config.yaml
num_hidden_layers: 8
hidden_size: 768
num_attention_heads: 12
num_key_value_heads: 12
head_dim: 64
intermediate_size: 3072
vocab_size: 8192
hidden_act: "quick_gelu"
norm: "layernorm"
norm_place: "post"
norm_eps: 1e-06
positions: "learned"
qk_norm: false
attn_scale: 0.125
bias: "all"
tie_word_embeddings: true
parallel_block: false
init: "normal"
init_std_qkv: 0.0174
init_std_o: 0.00436
init_std_up: 0.0174
init_std_down: 0.00436
optimizer: "muon_variant"
learning_rate: 0.00283
lr_mult_o: 1.5
beta1: 0.9
lr_head: 0.00585
warmup_steps: 200
schedule: "wsd"
decay_fraction: 0.596
decay_shape: "square"
final_lr_fraction: 0.0
batch_tokens: 131072
max_seq_len: 1024
doc_mask: true
train_tokens: 866500000
max_steps: 6611
dataset: "wikipedia_en"
Each number is 500 + 25 x the weight over its row's rms, rounded and kept within 0 to 999. Layers, rows and columns count from 0. Numbers have three digits each. The size before them is the row's rms in percent of the matrix's.

# layer 4 attention output (transposed), 768x768, rms 0.0408, rows 437-447, columns 384-511
085:535521522536486521474526486507560489515491523508510457495478468520510481447500468507504512497437492468486505460484521496515481504477510515490488532504508460488526498497520534516512519508476489555525511543498524525491463580500555472538493485543485475505499531468545514549486518518509520519497470501466509481494509489465446519489507508517487487532507504461502506514450507470490474459505
084:506501486491504488502526477545508522506527528499491500498496479539501514511503455482502482493503489517514508493528501515468483500516503504498517476518491519480536499527494517520491500484534514451493521527478463610489538469504456505493490503503513507457483484533515460510488526489495521531500513526508474526520467539478481479515458548563529537497521500539543545528504487499524486477511
088:515446466524555492497475525477501495548527489492477519479508527499498479478526510474517489493476486496534508494494474469466499478479412524480549530497492502504477545519510531538511460538465472513484506472498490520475504511499523501506529544509516509511500522503516508484522534509500476504541512473513520514544479504491514526524520477516500527464507508543518483508528491511515504490516
091:478505501487540483505542429438498471488508517505495469527499505491496513491537450482494524493481466524489485510448518512491496521553445517473489507522489463497502491494492496478503484468515487514481480555506521506522485514506503476492470414510474458543506486505486476489458478484488449581494466477508535529472481503515511502480539518498495485485436510466545538473491535506468523482504
088:442467476516543496509513529424512522526523521482496545500540445500480507478463511509531476506475444492494510478520508472481475494488510507489513500485503495525471475504462523466500512452481493459468532516510481477510486491543489437539459504494497473554468494532486519501476504492515487474457527489552520491527499501503545499520561500502483476485511456475526516469531504523494494495485
091:524494483508476504550523478463476514474509462502488490516486498479491529505529504502521508466553478514502512507481517491484480523539536482488523506522506502488493470433488500479472479468569522487502493545516488516475456475515499501522481531457519471447486499525475521484502449512489494466491484514530531485509494444483483481469487479496510490536429524528510485495491484505503475490512
092:486525514498499469480485488487558512472468526486494518437536520501478506478517556501489509524504510513500473498503489517478495441508433534496497500486499495461490499514479506458478501502463547506515521508476536517450560529506567461477484484501487493468447494508528507527505477473527531496480483515526490463494513494528476470532528480500506512463505564498499464479512520494500525436496
089:512480513496534542498501524513450515539551511488485482501520515514522464441477454493505510511460461477497482460552512484530494522418468468466507509471492521515494543501506482508485508490527519493531453500492464525509499531498499504522484484482499513513468507477498490500512508507521523479482478483533543541516516493482534527491493521513511490510480511524488475496536513469468540469522
095:518491461485491517492490460484464506490478514507520521522511512534492495473523537489530491500542486500463467516557512512536515536515492471494486501493504485475496549499459471479496518502466515476505500500487507513501489479501452497550494462500498499508494512486493526496506484497434529489506528457506558488526482508517523482512517470535493547526543485475482524533502519457513473495497
086:489512514416517538466490487473507509488521454503512487468487523518477499562497484492509496544513490471504553545572493538460488533508511508482543463551514519498452539516510503457507515536469480484520500496522501521554508497483524505501497482494494504482484441463542512494526491500492471533513473472513509501501535533481528530515474519509412489530526514508533494508531487500512496465467
086:529472517498552513507508512559516537527513485499522444519514470549508493519490533491485482494515485482500504547482477544459529553546496493491493518443515503486511511514493476520465524487469506499517539518490502509491460481491509495514456498525503476520537500448519538470501537517519461497492525492535503498493491519477507533482479452494519503499481535475509504518462519514486520562510
# layer 4 attention value, 768x768, rms 0.0155, rows 438-447, columns 384-511
083:464467454448515431543527491481481503455500486471501492503505507527494471517525492485505457494496487478485470509559478491512457476522519453506527500501484496500493515509505552553511518468526506471522553551459504557550538494516512469464519531515503487500503470511523508536504481534492517546533522535513507525552530494481527532487483541533509527509476488517515497526482515513460496516514
091:552567478497505496485507492505528503529507493448496586478479521455509502508529514499506450499494446433514551491512498475491485518468464470517475505496456518529489498492536492497479481490512496523485489487510490509465510495475496505477499503488461489454466526517517469522510519483476518424490517520472489529518498509461501512508536460508491504479517491462510495487525520515508487470503
092:454459531528499504505594528467522478511524472477522489467545522484530521507544486485546451475475474521480520476460464504491536469533534532478487529493478490496510454516530501489485486510492509500494464516460501568494509482453520498490493491498522499513537493498468501474457503435494504538511480519520524525488494491488477491446511537499507509520468512497501510492558507486495508501527
090:453498507528490495484492483487515479521513499505484521469450470521503480492498521493569459526533531480521528477490455481492486507493485484500502518486474516508513492483519511500476513507497520475511537493493498498521497514544532475510506525516454495514502474531488470460488533525542521510486517536525531507441497484507545499507507481480508515486503439472519552478476476449470510516490
092:506527495500534478509490507502503493489532480500503466473508533493504502486476501508509546513512486514487525485494523480485501487524579516479511542499514531512550462500503513514456509513564488477502514471505522492463484490517495487520508513412557470467479473507512463470510490492461478477468466524485459469486502466427519487456486544515497516510478514517484497491523494496451477528538
091:517513508481468511503473495480528503481465512484524499507510502512515490451491533510507517496490498485479465487514460500500500483496452524514466504523480487506480423502501501493486529499496498503505485481527491479464496496484500468522503501506551491504495529458486491492512474490525526492521491505526460509536464460508535461478539532495515513475500478494506502527458489512501515490476
091:494503545482521528516480499493514540507513483496540483433477529497478496477530493480489537496507472481510469506516482513500473520480489481502522507501493540498492475489490514482551537479539540501486503496525535537527532504496503510476449490492478467525495510512490548494479492522498481465506497497517475496496513496474533529501521551540464506510489543486506554498528497476509478480541
095:507481473497504559468487534488539484447516545493474488536549491517478474456506514512535501488503482458490519531500494511510491500503486507485510513477439556458500498530506545519493486481506518514549481495460483492451503530531495522521514486514490458454483485515525518476486446514493499479469493461458512512555492529458502495543541508520475512546509499490532490478505527428503516501478
088:471504516504479530486492514482491491482505538468527531482488548490485493473510473555512489533515493591521562473477529502452493510528461507527521484489505489491487477525491488501479504499511498502486485493490503460544476492468480468501488505488518517531480477479509489497471539486486464500486495510521503508536501468481512531515496508458488529542539511475494486527545485509478466473524
091:525454492530528498515532484521533507539536514482479518462487494532499491495510496526479516505522524467499472489491490475510482515515494496535480486512501478496493521525470489505447489525451507468473482506539492488479488501480496447514473484516534470515478533473509517513507506493553484560486526486539511460462490508506524485503477448497522567477481473490506474501496504473484521474478
# layer 4 attention query, 768x768, rms 0.0169, rows 448-491, columns 384-511
109:495466513454523534513507522483517501480481508430483529475551472497494478484513498497485514495525507454516530475484501544524483495521555488508468500526485485522490514495455501510525502466472477508500490494520506492546514544508489467512505479486532476533477524521523501478538525587520487525501548468488511530530469568494513543454485546505484514480536500482505514501483529538472511482482
124:504519523475551486497525513519551513466470483483473495501573491504493488508518447463515473506512503491496505499547492541532492510512519531495471526487509523511483493485518521538509496490488499522509488520491508410526523480489483492500482495536514525520495500482505501504491484513519498468544502503482486466516520486494468536488539510546510475462565462467544481509489582495460512467488
113:494553515523507495516488461470472506562490529491421509521536481499504539519537475441470514517492501482446504479521525537478486482510461524481518509505484516512503491518484468483478516551491507524475518520523500502490483542484471482490484568507520535475510511482487476477496547504484494489510510517464491499498535478499480476516496543484508519509502470511537485502538544474499529509502
109:489460524557507530486516524496510508508489469526544513549504462475510499530482490515514484511465497510536523492512513482515522515520500525469465465481521491504516504527494514503508511498537547504530475516520496486500476439507457486495505451496545563515460497534550502496514542450457486482494522543509462507538493508490526506501523497505492478522524557500496513470493529542503491537476
120:490456500500521516490522522511523506498506487562596488548491492495518498510506567539511488501481493518498500480463525515519494506503540515521483505508554503434523499500479450503499440493525478520465520488529488507499518495472534474516488421515481501463473489526478501486457471518491525478468538468488499461490493499477525471482467513523523466500440539516503519503526450521485488512519
111:500512546466496475475475461478504505442496521557457536528512502477511540515516456472473497471533510475533532460472494482582471498499451502511522524488496537496493492474479515525545499502483516534446507497494484543500484483526488527521490521513510464507485488500514517509521488485526469499498516496538525494484506471542499547475483511521445474452500511492465521493512515511524567487445
103:495476467521491514506500521516494521484490482508522530467482477499509483493512502507509508506507456513520577530526458437498501520492532510492505469464510497537499475509508544469518485510514489516460521439514472483505507523501552507489486508496515519515485527508478461476510501493490503512506479487466498502493509489509496481554493479566498496515560530522541518494528524488504513424512
108:497531539461491555511460517519501472505529519482527504472516518517526524492517514512540548521489500476504522502525543526468486476509462502496508538500537551531514545485527493501536483480477525491482530465509474489520498475515517519514499474505491489502490458533508508488491445509461459489471507499527523467462496560471472536471501499487483501495525543467479475488500500506521580472523
116:501517525511528486489481543517474510476526458474423497504569533497512497522545486455467515503474488497527485508535502527465486473536491499443518538474435475499511481505445534503485525521555493519504530489485517515487499502464518492504523518488526508507515515495467521520489512500465536498468534549535483490528521495519487494505514530508487494496538486484517553483503526510463488484495
108:496450470521545497473481463450482537463525475533505510516522490479516501494490519467504443511476496537512458486470459521508524479467537493493492499500491500491507468486548472500468470504483480495469511498504549526506496492520564489553494474503463532537487504402485483488515503507509483492502506522484514518511482466472497487516524502468500479516464528480494504498506549518469515482492
119:494477498546545483446472478533492475541502513509454501537465498493492492496516510480510493495487515519495517447506510450451477473499510518536511504489512500490495497477521501520477528481501497510419503471498493526565470487506512504542507485509489497522480486521482495524540525466473488497481525532501517478500479525524526479495511479459529494523455518526525513520530483474520495453517
118:525469419526496536527491525519493516505543492415561451513451542474474457494525526498496498497504518498507455530548567487513517472490507459487520453497502497493514468556514524501486489544505509511548520519518489524494542541495497492473510503489529473518515487550523512555520501455482509518510493526470497510518508515495498495535510456497458434475486511481483493490491500506468509486511
109:492530503543474511526500497504528486487479494561573543500476500496550485491511484512501501481506478502504483491445493487521500516514510491502486487495516506502504493533449490498506480480502459520513483480490475541514505503530505489485550502508520478480481509468451563506450499510501464492515497517486549489479474511517492540471486466536478528498492493483468498483447532509527602483531
106:485557520480474506458486525485494534504493495464490501491524509491424512487467507514468555525522513508456503469528500482526499517497555483476467531530513517465490490516475515501506512496539513510519435483520488538510506517469513523490532459511518496510519495498479525519490492514496462513512477503516492516500495488481507491493538497490507539517532499467482471499489542487529532435503
133:506466481521512487497487476508523537571536527471378462495461491493501504512510477492468526493496521508508515456461533511497491507475500509475481516460467507499486515500494518462531507534503494477516512518523525532504472506473528541507470481478504520472525477509518506493523493519507512542484474559518477503521483489466459489489488493492493541528471482548462491525512451462496479561480
113:470496478487523518475541501495510497528508481468568494496489506483466487485483533488503474481537506498498443506530455503494464503503518454455503521508473504495486465481513495473507530482503471521518490571496514526494490503515495523516522476491493484505502473541528464483537502471494494531481478454518530482476514486486472495471517506504489487504491534513541487490538443508497442502467
111:518469512538473530497506483491484529499518514473435478477507518523468506504478471491489498515516530514490477491492500507501505513536474490505475468477469490477523512492457505503493496473534483542508490462504500516482525523472494504497481519485483506550490485493503477512464506538527498466493460529510508510512464506523490476482515476504508507539540501537530501506531580521529514472499
120:478537578477512498525468501487489501489501516466501549445535497457519521510527493476510476496494523488497508450487491483497496533479488524531490505499517521536508451517515502512516474447499490502527481505471548489504491498496539497483511538509461474518481533493528516503528488464525455473488499491477509511463501484515503481492529515543491521501503502530521489484509537513499528485477
110:513519507494512536495529492433528508541471503509484526525473483520466513510537463489492492513537487479549478463464483562528535495483472459471495519455513493498487530486483482498465514517463507419524560493514446498546492507516494525453465545513516504474519505498512461512471530531449519499463523484534486531472526499481566492488543500457520476528471490549502476502519527506465482527539
111:510498553540514558488531488502526510504525474497472519476583542475514570506513484512518512524502487513485497528503471494512510515494520477536547493477482520500490493502473548532502480498461500519478472511492503494512500481462472491534500510525502488487479489463514490469504492497495506506508517547488514506502455537543538463525503489515504465476512487513482525503485552486481580516470
108:474503492491482510511469474516539529494477487497574503525499503519494520481537488488525531516488465470472545558522493514498496506502450498520510509521520526497483502530552484510496478497529501433491523486468475519508482491487500488512504517525510479550501535513522561465513492457479474492541445490514501472472499507498493460542502504523512542486522515473501463509512539531494487479486
106:456482524507468511517481501516499509493539516484459531558546506482472528511522473495452509492525475488476515464491489517443525545556488494497504492479475537486497524500464518495481510516517518510557542482494520517496493495497515482492502535507479508543503469505527509473457463475484507523471494546485516488552470451480495492536513482516502530471478500481469502484491512494518543510514
118:531522460501493484551469496514509506502466523505560518495494488501475527501517527508539515504503496544516474521532500533497497500492511513536486485527520500548515500505515475500501497557496520493504491493486498507496470496529516480510487484498481435515518508489543487460488507506485508479539500482461495481509519552459489497468503473489473515446474500488487547495518424499470466540479
107:535504503513459491503519491455534497475512511485547521524490519531501496494513501526549508518517460465520522509487544548501485494502515509499474526544509459525452508475523537499472476507511528560489470482492468514506495470475496486489527544498510518506470518502459446494515488548532488537507498507503513496550465528470483492458510504478455500491499513464476486523508511480501471515464
109:508485510472484507494466480515501489538435503489562529502460494535498468492499537547517495514460503531496516520496506466502474500494480485538485490547515513504441504486518517509500479528542472459483502492504476473533538437555475517547486489513529490508520459526497494485476502449530516506481521446456473458535514439475487524524514501464467483468454521487529494474523481489513482508528
114:525519472511498533531540491473538550527528526473428475504480482476500489489539447466474509520488525534493568523527498472474530486462464489460501508479506505499489477491490533517470508489536552468458475481480488467510487533492494475504492495509525468488526487436462500522521505533500496434485495540555499511486524488493501495541528491514478473541549465583500473531543529482499530525508
115:519514585488549466512475466491478508454521505551469495501553505462561473492488528485515509551501488503505497501491526520478522515519490482489506503477534513525504510500508476515500506490489497484501495558500488482500521516530511492497506544511472470500513513495465522499523489520535465477535535555472536504486479513499504503518491480515532540508545503497491463497526513501476526509482
104:506472475495520512491537496536488513502520522513540457507573455460498500495480494502534511479486473432510505476494479562529510534536543534536534506474514505503457499522470524459516492515496521516494473512499466480507507481479512491450506568457487489490530501512515497457507480534545488491434472494517427495495462523486537507531505463533475482470471507494469494502510526501535527504542
110:510475444492483530476481508521471544531511536547429471482456540491538514479515503503531499493484465544518458507501451515496541519490501481482508484493504489517489497504515489468494475488473501500458494492471503539511460463465519517490493488487514485482522498514513470498521473544481514525445516519507491504520508497481494475511498505486544494550507483504482464531479508502519471532495
114:462499484470531490469498476515480478479480482484603479514490498513492514498512555526527519504521495497504498503491542469531507488456518514513477503511475514458477483502540492542501510455510501491457519510486518507481524497542501488485515475501486464482497516450504481471484523504490484454500521470530501492503465483479553484515447498510448484471491526486503493482484514492507534505520
109:459498602455526490528520490493513457468509544506494491498468511497528530472499493500493498528496505498508534463505540532516521510563495510522521509509470495500509509479453558515508538521495505483472485531493489498522519526517505490509508484479468520490529522517469514510517484493507528515568488490507511500489526496523514496468505481496478526491489520559489509513491536470524531465517
102:503527527487562505499481503501507502520492491501493516491496509504510500513534494510468521488482508499493504483497495513522501522494549484515492506487500504525492464546456463482488485527547471524511529498515489500502489479549480508525514525481516445508492544488494520499461485503472495466487526515523503512543473498461459477478534470505517523457434498504486465527456447481580548523463
103:492501506468494533536459463466508491498514480533537512510485479482495495459483510465470505453476510528504514500458497478494496512501532467536497518577481524479514523479498517482481512510496503496448495521484558471457518491545494491527503478503468518523479550534552477532494478532501507482544479471500517474477499488504520500492464555540502491445468511510522459474471533495507540491495
106:483562500553509497485501504529486509509508478529447468534468533481507485526526528481509538508487529530543500511455510559460469510494514453537496504483457495477500506473471475482492495542507496474479485518527510497539525514447500520470499492514452506522504487500471496525496454518462476509473501547486526536470531530543504522478529497529523524495542537460478493491512502536512520482553
122:528555552477546520535497477510519492445516484487538538459522481468525532491490500526540499461527480473488563508503499537473524472479479503504507513522502506497507495494493499521505531491520494522466511518490524522474519478514500472514543520496471506469469521554470526533495500507532467516521514456498492486480507472523513496491508520507488500503525521492507494508469497507500499453516
107:462486507506457513494489489499519508489480509520527506405492491478497499527530527516483527479455463492488463528523533481521508503510499509532508553482467454503485462447500478519531487486531537522517510493464519473457530531475530511500498470489514487446492506502504501509497486472555493484448481494494481495510503514497501488531513480527475484474491509500478499534493455497502488518494
105:565502479481493490446534498517467497475481484523560529505479521519530503498494460506515535506531513474500498477528497499484535501465516507479487505498494498457468518504500484513486509477502482441535478486497500493534543526507463485472543510507506481531490466520505492477476449515537482460516500514504506459522488513507523486512494499510479512481473534488469532481504490487467542473453
106:485516487504511518476502534513494531495500459523467490539500491483522503490502506480493481518489486488524470494501534474490525461500489495505446451494502521538491498495512523508498524500456461496505574485505533562479523492480528525485491487534462504481493461501481550503517575490508505482481540498470526498442519505512521509482493526452493502533517462526509464536506553471474479472507
110:490505530491485521515492508502533503498493498486551502515545501494530464498504523520502465518497526432474451524524465513526538508484503490517468515522567461492495487523511466517527481476520536486511503512498475506487553486489486463525490503502484518501488463496464522508514520512504503483523496484506481491507538520513528521525516535470499437536495480445508467478464471492503468501458
113:485469489495493495530496543500529478475507528516555506495473526505514533474485568486486536469506472508502502512525508504485525514468548516504497556506531491484525513517517492513481526463513541506560510531493498541530506483481495466503483505507483456475457454506498532502495497510544467475500512499486514482476510532464500480539517496468502424506502465473492491490512488503495480479528
107:503553483486491503540519510517463494454489510512511568507479547482489460521517506472474531504487510422532537529499456485486556527491476514509461475491523501490500445512492547540477491484498538467473507505494494487412459489503465515487512487511484529521509513513542470493520484488491495473507472461501501509510550497535467480488534488552500518502485492519478486504428563492488500500487
111:523522499479511507525479502463511499487479491541459492488542575490495507479489480464523499494488497420489522501518489490451515511522484461519521487518512468499457489511508501489477507450494482502492496512487471496502508482486508493485494516514508535477497486457511532525492492466474513521553517474503469510485486514510536519490496509532415578496536504456497538523490504513506531483523
108:469502514453488523479509499502503461473498469514511481517527537507524526494471549457533493491508517515492495529455477530558498493538478505537463530505483503513536495493482513525492483530510499493482478534464470520482506506491525470499499525496478537480514512533504513511504542507542515524497491483513465477500533498517543489468480458464470514533492475503526462533484476496510484527497
109:496526510511505555517513528466469491518497457487477505521535492503489477479501498461509500518485528478445488478486481528454446526507459467516522434485528481501529499481484511514473527519492532540461508483480498491474520457475510511488523564493558491527519464499562528513496453519509511540472499528513491525511497536494539490522531507532519467473561511480496516510535593479499507458537
# layer 4 attention key, 768x768, rms 0.0163, rows 448-491, columns 384-511
110:525501470521512501482521506484524521539537516544507490495485501489514478469463509445507507481490477490418535497506510483461514542530488491501486516474472513494546495517535440496502480503548502541461538540463511495501506495561480508510476506535498507507527474501518519550501504465502528507540491517535530542493522453551470505513504503530533525483513485493504469501516538481497512507474
115:498492521491519508552521469486479516498479511524585508500497489473546482474495515498534492484498536527476517542476508494494513500472535491551501528531499493467527498514493426491494489497504501507486451445505480494465511520553500508514509560503505487464499475567479524504508472484565477495489510422495520494480496545499520469494492425492483504482533505469475536496506458515475505510505
107:503507551474503505482524487502498437451520512533555506531574491490493476506549510504469509498497496515498491490497458498511510560509510505507545480498502488507488467467490502504540479436491499536537463524517508503500494512500536504486514459487456490523519510449515490498496505472509461475505496480497486524480503512523534467465491471521485528533526547469533487509491512491491518461480
109:502520514545504524484531474524512500495483495501473495521435461508499490492470482497509498468490490452504456480506482513527500472522528516481545526479450492524470499518454439519499455505465507511493482559475521505504492479467518463495498556488493499472474499460482521522492448540529516512494493499485520549490507509474526507513514538456502494525497499435474524475543498498510471542543
109:527477466511517477486512509515446522519532501486474496536464490481477428502459500498470506504510502521519499481524538474466533510505497515523516513516496502480499467500534522469499506493478474491510535457547548535483497495543484476495479540483515500534500491484537533486528495487498495520527511491461492510516485509532459488502514519461485510482484472495502484494491490488560464521495
105:521490505476506497500496524475456480491483488534524492435496475489551479476504538504501503523509522501513474516547533500515514511516569523459489527498513493508518504516517451455477511508549510469537528511536545506493519464461482445466500491438471510503507527496514548507508480484501483471530518502458461470509513498499508469525501526494552504528521501452556474506470512480526479494467
107:479540502512498483461475483510484450459495490511497507475557508492498504517487527499496466466477493530492495525493514475508477505508481495552487462541512500466511474500502521516504511527498448513519491518484526538540492509534486500520538482516496511536468474536547508513478520561501528470526577500522521481505509525510523483498516486503516514461471516436473470484479511473506497519482
110:501497472473491502483499481493491505467518512504514520518449496493515492510474470540483458496513531510498537515525442552530533468495504537530493467480475482475509523492507455544485476494557517500509466533520509573513555449504504531493532477524496551509538528495512463511531501462516489517525500509497478470561529485485463430514512434524501509494497487489526470500519443528535488511476
108:505555547518530477551498512522538477527462494478581474472525483464512520467482492517507500502502502502505523527483484495488468474552489482504476499508488523493514507480492491505463473506489514481440505485519508499497493493538500464478504555486518526496534520461504484474511499521489466493536461454483511459498494506489488522487486460558504512448550521510482506493532546491464490477502
110:491501492519533544499478494542537470532488476521454507466480538518519517540522472500485552467513482474507496469485498497484486500498499499522490504544461514457492532538450487466499520527479496492421508529530473495533502497525506460466479502532507512487526498541538481504481475521478507496519509517492457497470496469528487493524520491521483489488503483485487513504451443478491446485466
112:516508485507503530486535502480492508506521475525468510535494498482503509506511496498465477488498553479548496567498505516496492488511466497481502487491502473499546535496462466537508492527539481499519441524505436533491500501499508487519460559495484504508486444490506543511477518520480462511481467510501467488539503493509467503458486540503504530500509428510521535506470600507522501545532
108:485540473521435472471454479545474485482490519532521499541487491508548498495490477518495570483513515518502527511510501510534487523449498483483473550528495469490478521517481533537508523492513465580481484496499521499526496499521486533500497433509482527510482463540475446496494503495480458510544518474513467533497511462468474461502513481523497511517508525501492500498555487507517436524547
105:496533535460480491460516522515471479523520510464503493553490535516423531487453537492488493530451474507503517547541480582509483522530496497509525528511527485532498484487522514480520497483512485486503516513503499496485520538548460508477493474519504518481497450478494446494542496463471478484511518511521506508517514508493526524494490514444491465522544491469500491484500495467482451530498
108:550513554474538485557501475522494511446496514575548502503510506498553485504508448498513483507495502470526478511520484485459482479480456527520495482501507466512495536541508484490458490463489563484455535455443475515521487504508481524522500541476479502462492481462499487495515496505517518481513511474506524489460524509501468490520479519480517486502425525490507509500546519491506471499516
116:501521536493509511469526515463472499489440468548454541535521483497478516479522492421487459480484490484511470492499483522471531473528506481486481506507516508526459518486496507509494500495496493517484494436509524521528561492485519479517530533507501522539550507503527529490495529513525488489488515539506497515504500517508497513498528530486493522502557507504511484504511589503512550507510
108:483466513512492496483471466533514519538503502525431496521449538511559498493493571526445527487506504558475542526486519486518485498504509510482511494489493509474471525517525448499509467518508501505474467496497456492462517484462509495497488482477477441483522508509508574508503483508511524497471477493500482523478503513521529497491535506447448550489503456490480479514487504522542465467515
112:494475469455507469525538488528501461484513502445502530495557534488513475534531496543520513509508485459459533477528543515478507461459501530493467511510530493477466533468516481473508530494474519506446453510500505497480497485482498461476473488528484491467478515524498517524516530496518505517538537538553488520451526497508527490497540511551521518481478514474507502509488489498493511522496
111:497495449483506533456443499519501493401467484524521457509503530495523500506499529468552510489502464470514456524512538503459514458494460462495519454516481462504524520507507501485478505534515469533546486548513540519496528473448505489481479497495486472487488497478470478473480502479492527482490517498520502519512478519532503506502525524517474464495500514471498504519469464512519473525466
110:448511503479489478462461496482501498464516480459500487474510507491526529503486480504462499500529517476492519513484558433494507530509524506470528487483506509504498504499494466509531506495544487498497501487531449511499533514515478497505445496467471516503494548499484504502539509495512483487510515496490505438551507507521462527521492498554512531482530520534466537493472490496474511541471
114:434533491450461523491520520462518520458513511539591467510487543475486409498504510489526524507520500452512541520512498491495495525502500522514475522511522509501498507488472509540490502493528509499506490466497502475526491495509508510480511479499459502515497502454506497531506486552518474499508469464505480478454481472452483483492492518466435488518471471523512512500460524491504499508460
109:487520507542471470507479515464491507492496521514544530477504470485473464511475562541509494444511475501480479494486523523475511458494535503465512496495530502492467497532483470495489454513520501497489469505505510460511552487518506511503505497535483531485534517517483474523478503506506506526544531505518467520527491527507482495513527500465479484489493473500486533467544521519472506502494
108:490511450503485536534516507487460507527533515489509496435526501487507493514498521516538490502521528468502489496533535529492469511508490479469510532495515461521494494524526539521509510491508487505486534519469521491463528496507480504446529508511543524499517479452486507493515515486479509489465529511504535481473507483464471484537560487475524481512552494483476551512461459496495454494495
109:504477513482477529467480487514501504526471493492543494502462491515479478492506497507482481465536501491480532518479501521515494491517458492466504500501506494471497490500502492511510535506492545512510516525512469458553471480480479507475505464492513502492536521496477484505495531498463538498471512505548545475476511494473486493509527484504521507518472505501488482549499494522516497481540
106:493507478557476503461505500484511517503469502492489484568457499476490494509510501490472462522473511512446461460495489479487552490495485460498538500509544494494514457489494478532535470484509478460533507457514502477469486504499517498506503454472535477496485502500514512499468503469504484492535515453454507478501495569523516508519485541472508477519481458492493504478558499496522442466491
107:490455484509494532534534507546511456529517527478468517529516507453470499491496522510498522509509502531438467506514525548478505506509491508478526475493508477518478498536493483495500497496432508520494526473500522522504530496473500483480497481495477518534464457492458465485511482512521485479477504535571513551544518571485491512535476459508528526511515495556481514481551501481491497543498
108:510483554501503481532475541511510514487498488558496523510544488494519464510482520504510514483496475466470476478553472543535512519572519468476519476530519510508492508523520498517536494542499477510490487533517514483432506487446506541516506501478439472465487500488508509501520506482549470509558477501489487489473502497528451537511457484556486483500508498442512484474496515526474504480489
106:489548463464490526490513522503527493453459478511465530476501513514529514512472481485493435521526530489529468525508491494504548468494502460531510513503473469503511480486517507521493521479502513501477466470505490467499424518501458467466494473504531501500488502532519520482516498488477495513514536461520478518499547490507488475426487484483477488490472487521477509496444499520474509490457
107:509500500522474473528475537507485481515494470528474527504523483463501493497479515490488525472553514506485450492520512475500512514476447500529489483495474494516531500481491520494475501465509522461499506494508489513464506509506476454486510471543509526487483494481472499504490551480524492493519529494517569483528499478457471485533521498479536490499536495481496489499486475524488462465511
108:480543511488476509568470504501508503508494477476434493487496496482522499455451537402470497469517514518492491475520482521505515489519471502459511485510509473496527526476476536476505528480486495487475505493520525513519529555497503505491506491529476511535489455531496441517508522488495514478495464492521507508531509522517491509507522473542479500491503479593494468484484475481465527465485
110:508504499474472549501560504525528485525514495554471482504418519493488483480511519525515477496512486514521521507496474498479516490483471477499509446497533520496508488504512498497475524492514477483486480492492500494500522500484503531520510473489504530474529538528484485501492513448498532534521501507443496474489497502506501457514479497437533479497489495537509499522516450486493473531512
108:493474468521485535503471496456452521495496469531506520510428536484449522488533542509522522539534508498491529524494523517508510510511498514481487480499509503527529499479529446483534503473437470463516530479490488477525516499502470498480492534460513535518458491501472488526544526456522501458502475471511480527466493543489511536540481493493487459483477516458503488493495484476453511515498
107:527487448522477500496494472523547539533489513537495493517467510532469475504467486524507498516469547478486480457460530525507488466530527513470504490496509516529496548508534510497506466464486490493517510498500502464482520509473479503504511468503522569459482502499466469527491530528502515490474517536528462505480546544518502479494517499496539505492575475522488566465545563498472525517520
108:516438475496510491517462471532505547510497540507474533481505503510516487519513491539471459527502507498546478500474475511482523451485532499529475483510496509519482488537529471497490499486523517460507485492529499553453509479506548502470487538535510505482476495501468502520501530542497498483485466483522481494523545491510488471524452487493528521540537548511523493514535485519487475524490
105:504512469459482488499488436546474453512487524527546506471539458534497599500497499530519489525476529522523507478482439470540465502449462500507487495483520531538488499471487550474485500497493494502525506452452508470480483493542506525497523466494500467499516531495489462502510483486494504527455508528480511504513476486493533489504488499487475500528460499498501517520465479481537493537496
114:511459493490505501481495475512470496509513499542499541492486567510489501504493505504522471511505466486504501494486461454490506525496519507510474501525531497488500491500491508492483492528508510467498505477502510513501481487500559505520508466506482501520520498527511421470524508479534494507467502487460510507469507495464473537484480505481485484491455543496489461491492483514465472494507
106:498541513486541487538549499505483516508464524453510511535448496517474479518525432450494483487503524510497458484449493496553495485495523489520467503549474494491477518548523476544494564520478518546535489548510507517499493486504460498495498522486498477512488518470479530548504520519498499519538497511532492479546499507479507486525532507550492495513491481523526479481528493487478484516507
108:482517514444522516530507501466517480477476509467464476482465486507516496548523520514514452491439506539485445529508487506518512489494500511507489485520525474529499466464488476479497499431495509522499518526515504508453501507520533496504486446520439457494515532467494498524487547518498522449567494526479485522461525536494447471508512504520509546495500470490506502509467441515501444510550
110:519566541522532524502494460508501482471489539492445481488504528487497512510526480515516457488511538520529516541490465500495501493466468538494487484496518463519465503515514498502511532515521508494518496473508486533522488500444480497495520509486504500503524529501510434474528448525534456502577539486561510502507483481509499511531496482533470523462483505475476538487494457506487543493551
108:523496537505498451448495523516521481532485501434478532484522496515485505527515464563505518491467474534448503530502531475514473521535503529464489501516458495511528516525517496512467498447496501512480530484489482512514470498560569527502482486493508490513485523497498477504467475513483490464480479478516496461508479495489490507507499478518502540555453515509491505453550503501451472508485
109:513497491538473533516511492487496517538521513491547467508476513494515465528504516460544499505524489518486464527513469450466491499498523516478513487471456515493480491499458514497508481498506484465466543455476499503538495512550533546493474471475461538492517531486530474464479513491467492473478527498418496541480495518508462471467498473489495484498482522501501524491436444492496482535470
109:442490458489504463496477521508512524532521488526524472535522496506505493515512510495512497451483500518489471508485500533504517510471502487480490531543515498492502506483491465506533461501460500504496509531483544485536490475491498494534508514494483512480518530478528492512491497501511509506468530523451450476512492546523508525514483490480444474537575502467572515476531457476459462505529
109:468523510487448492530527484526464487498487493511561502527505517476485532463496510512464481485498501534515461482513479517526495477488503508513495531454468490527545512530486539527486513540521528523475489518516508450487487544484499496502498479499507470490519477517509501497516526534506493478499480516478507484519497464579492532520481493465483479515467493541488506502450552456525522513540
110:472558495476495457499530506504485521525486532518457521509473519504520505487503461469477530512484495500515491485464512494493499496510537478454501517451536543461501513500492479479503558545476495536449471492501518516530502502501478465504500539490493510454553495471502480507492510490503436515486530525513468496525479492480468523522522481518484496487427510493514500538515480507520473463456
107:481507496459519488510498516522583514508500514507522562498543483488552521534528476524474493469542460484527498494509503506539489522493496510526494539473497508500527487501504534498509505480487505490527502524509490499465521524448486498487521508522465549491486507530441534492490475493489483463539506500494472512528514479539496496503511484513491485491487474506475479496490541537533527468494